From a checkpoint of a small transformer trained on Wikipedia: 5672 steps.
Each number is 128 + 32 x the weight over its row's rms, rounded and kept within 0 to 255. Layers, rows and columns count from 0. Numbers have three digits each. The size before them is the row's rms in percent of the matrix's.

# v: layer 4 attention value, 64x192, rms 0.0343, rows 28-31, columns 0-95
# o: layer 4 attention output (transposed), 384x192, rms 0.049, rows 28-31,92-95,156-159,220-223,284-287,348-351, columns 0-95
v28 098:190136138084160117147092138153153109119202095175096175101143126118100088146089139078151171115138140097159139176119114127141084167160126107161130076122129136111105184126147149192145035073182161096081121084145159063108116080100145152148100124111153190170123159202091138132149104154164118138
o28 084:085096113130039127126077102145144133108118141113174175162108081161153151148132130138097109184105176120110171118095077117112206130120151178114118119149106147113123123156116178147094102131133114103172089147115100127154132144161120060141164071150119090156126070189183143119066153162134086138
o92 097:080148132108110156174140196095153212066094105173136087110135154171160188127159129146128095117153182157125095146130137149079116056097108081122126082160112129118211092121139074149126125182101109140164094147103110111161149149090136114093142149165126138101129066098116108121162122084076132172
o156 106:071101146134152107121135055127076099095136139126129087100074113132126119120144134149097161098114045112109128179119074148178097120120126095098154190062101113184123059201191123142121129183144135162160119126073142155134119074157119108069061142106132136133117149120148095153091106111128118128
o220 107:155162153168198168102116120125094087168128128066155101115137139150131101183143144142065119134147126169094164118119114146112142152099123116136137118123179145155091138068055093126077128122139163112168125120165157135086155119137167192136131110125150150119130194129149118134137084086170132061
o284 091:080113171103102180116105125172114102139167123161121145129134099111180131163124151137088156124119210092154151129104142111086155127124127137134137140127138098075147162091127114130147134120113138159181133083088146113084135118154115071148160161099130127122108120144162064155125069120095110137
o348 099:151115118075109171185121119044098118112098211146117153144110135064193094175137131098140140136129155140133173125141088072129135122085113183086100156146127153099113159167173115116167148082111109074099166125104151129121133120103158133069157133156101164119154164127107107188102185173109117085
v29 097:083050141156128099103177173144113156157086249134116199144083053138117069140111138139192161135120119159152087120113107125140108114167077134123139112131146157117159136082125139142133160117167214138106160156122138134132096097099122111117091147125118119138126108146142105161153129121084095053
o29 086:148102108088072134113097050169124119122149102123130111143178138130125102100083107114136128152150163123151127125146184117063184089144111134170184095075152106127142120173129151121157161091116096163110167139170130127065095161121150185119159137118165130119149157145134120054117099178146060171
o93 095:096115125119134158143181107027135089132151088078084138152099188142056109131069145135139104107141100103143087121090124111199145105089133165132147084117118175108141135142127188079128174100120101110124113073098120091130104131162158134070111144117073116101150133156205182131135131122139237109
o157 083:088127092117032143201128067094134091131108119157104113160140111136100110109124141170101132164123157155102136125170147168054202149063121142118127125109101130097109142131160123150117100121136114125162168113109186114151179206127132075143092147145121167144153201173176158106131171154119120075
o221 094:193120177155082143136122116167156142122160136119206111132141082131170140136127148112118126072133136133110119137158158155082107137139164164092112204140124040133051077107128076172117079149131152163136186167147086147127132072106107151159152124152135140103092132074074138142109057077097171168
o285 095:186122149159164104129061139184094165137135111121117181110109153166217070129118134154147169158128137144098113159145124098121110110160147182107158107154151099165036107135170091140154099105139135093075115158138138136152103150135145178119129177121104119111135127160083085137178061097150050129
o349 118:108108169135174103080132131160122135129125109142153124174127132131116155169134081176146102130115167031128112106115082101156134127187134123104169144103093113160149078089119167099120076071063204108139094157142092097098156102131168121061152163154100146112109177097100155163165067162192173084
v30 093:130156141114183074154121124121098165106175156108101096173130133143155106115155116157124145080083127095181085116069095049060117130180135057111150069062139100093185121119131118132175202135139147115113154128113115126109116173112166098090126171135095145098160160128164159126120092147143141170
o30 089:139093148148115141092174097113131126124120130124142147106117187101092076130173168040141085105193152105169124129160134177110138110093136124098156167162216136158092130108099152162077095119167146123079157153120129146132166040159139127097158065115091105081085145158123098185163147165110118113
o94 107:154127133168110140138083080128177107148167146152174136131082129055175083120081125147153110147118132126088118159180134084177170117068150135194139153094109151113125122130163143126101096114204144113097164105073121143128098130138139126093177109156143155183134143138100107139187144136140103149
o158 103:117122169156138151055096150118164175112138166156131092092144120069104147131119115102145081119100105049092105176211124115141081123157080143120105078126103150104168132106164146118112140129091134186097165126161141080096147140179083139116095117114086075143068098156172117093090130139093147129
o222 119:152132089103135154190123078096139113157133128153132147124122110167111139124147175167105125129160148166135152124077107130124066140161151127182066155155137151095104105123117123172132077121090145133220156143142141144148147156060066123184103195124207166104186110181078160082085100120101113168
o286 082:194143110120139139190124105122136155161130119096103161176142097181133107114164128160139122134162136159087100079039108133108135161148103148099139163146149054168113131101137104111091166108120119171127093153183133153115150137100127157080141177175151178120136158035097108162161085129166098134
o350 095:098123093169126139073102140203112114120113073145135109125140166165131155089086124108139122145088097124056123151139162077161186120159113110105176165110090129144144125119128168127165149072184148117111154076170162103138071146120154160134094151169132113110157092120161106109186117082182138069
v31 097:095107171177115098213150126127115171145175179162142088133135139210144126150115096172097117114153155109121111173161108076165092104167157068133141152200184139140154115127112097141062109125124117135156095116122115161065167109111075128139118093152133086130149181103163111118160097155152132142
o31 091:187100105105101111124158124144139044103093083126140159228126125090111111158119218072146173114133123149187119108074129103093193223214130135173150120057171159131142126140163110117121146159159171177134149158165112131110114133127119155112162130148086113113091126121123067151138159123154114104
o95 093:205148157109123136090123135112103106146131105095100125096110134080192082166156083102136125160092112140113140088180143059147164074124103134150068117137114144099094126187154086189191085089155098063129144228119133146084066128105172088117141132076127135167159110194063140139162126207114169148
o159 097:130138101134154114092104103105123131109121171126174107151155112104109133133127087146143113160063089153113113100151079128068132175110113165078198149108052112078087180108120144149178134133157091130105142113108125081172137139095125120054144138107107137180139103189181103126134103116129164153
o223 101:162157133071166109148138083105199170149159123167196117142153152172118140164129184134113174112141104138113114110143118115109084123145166130108118173145161051132107091042193108160142139140135154109147161129164180071111133133140124162136148099141110130111102140077112117118132120129107153089
o287 087:134144163110134154165142124048106113112129124125119132146129118145125135098092155126110086099196167095114162132094144182118159150096098103198121116150158118124193078120110112081075134112108159165156191104163125131149138097112115166143120183091106154076186158129126145123088126097101142054
o351 101:162095093128119102051131100137178156153131142171103161158143154124165135105127140167174112110111131169164152148085075134156079180119222130100072114142066134153147108120116141109136125159132157151063126135118179179163092111136130136155089113147141129128099164081086129148081124117132112153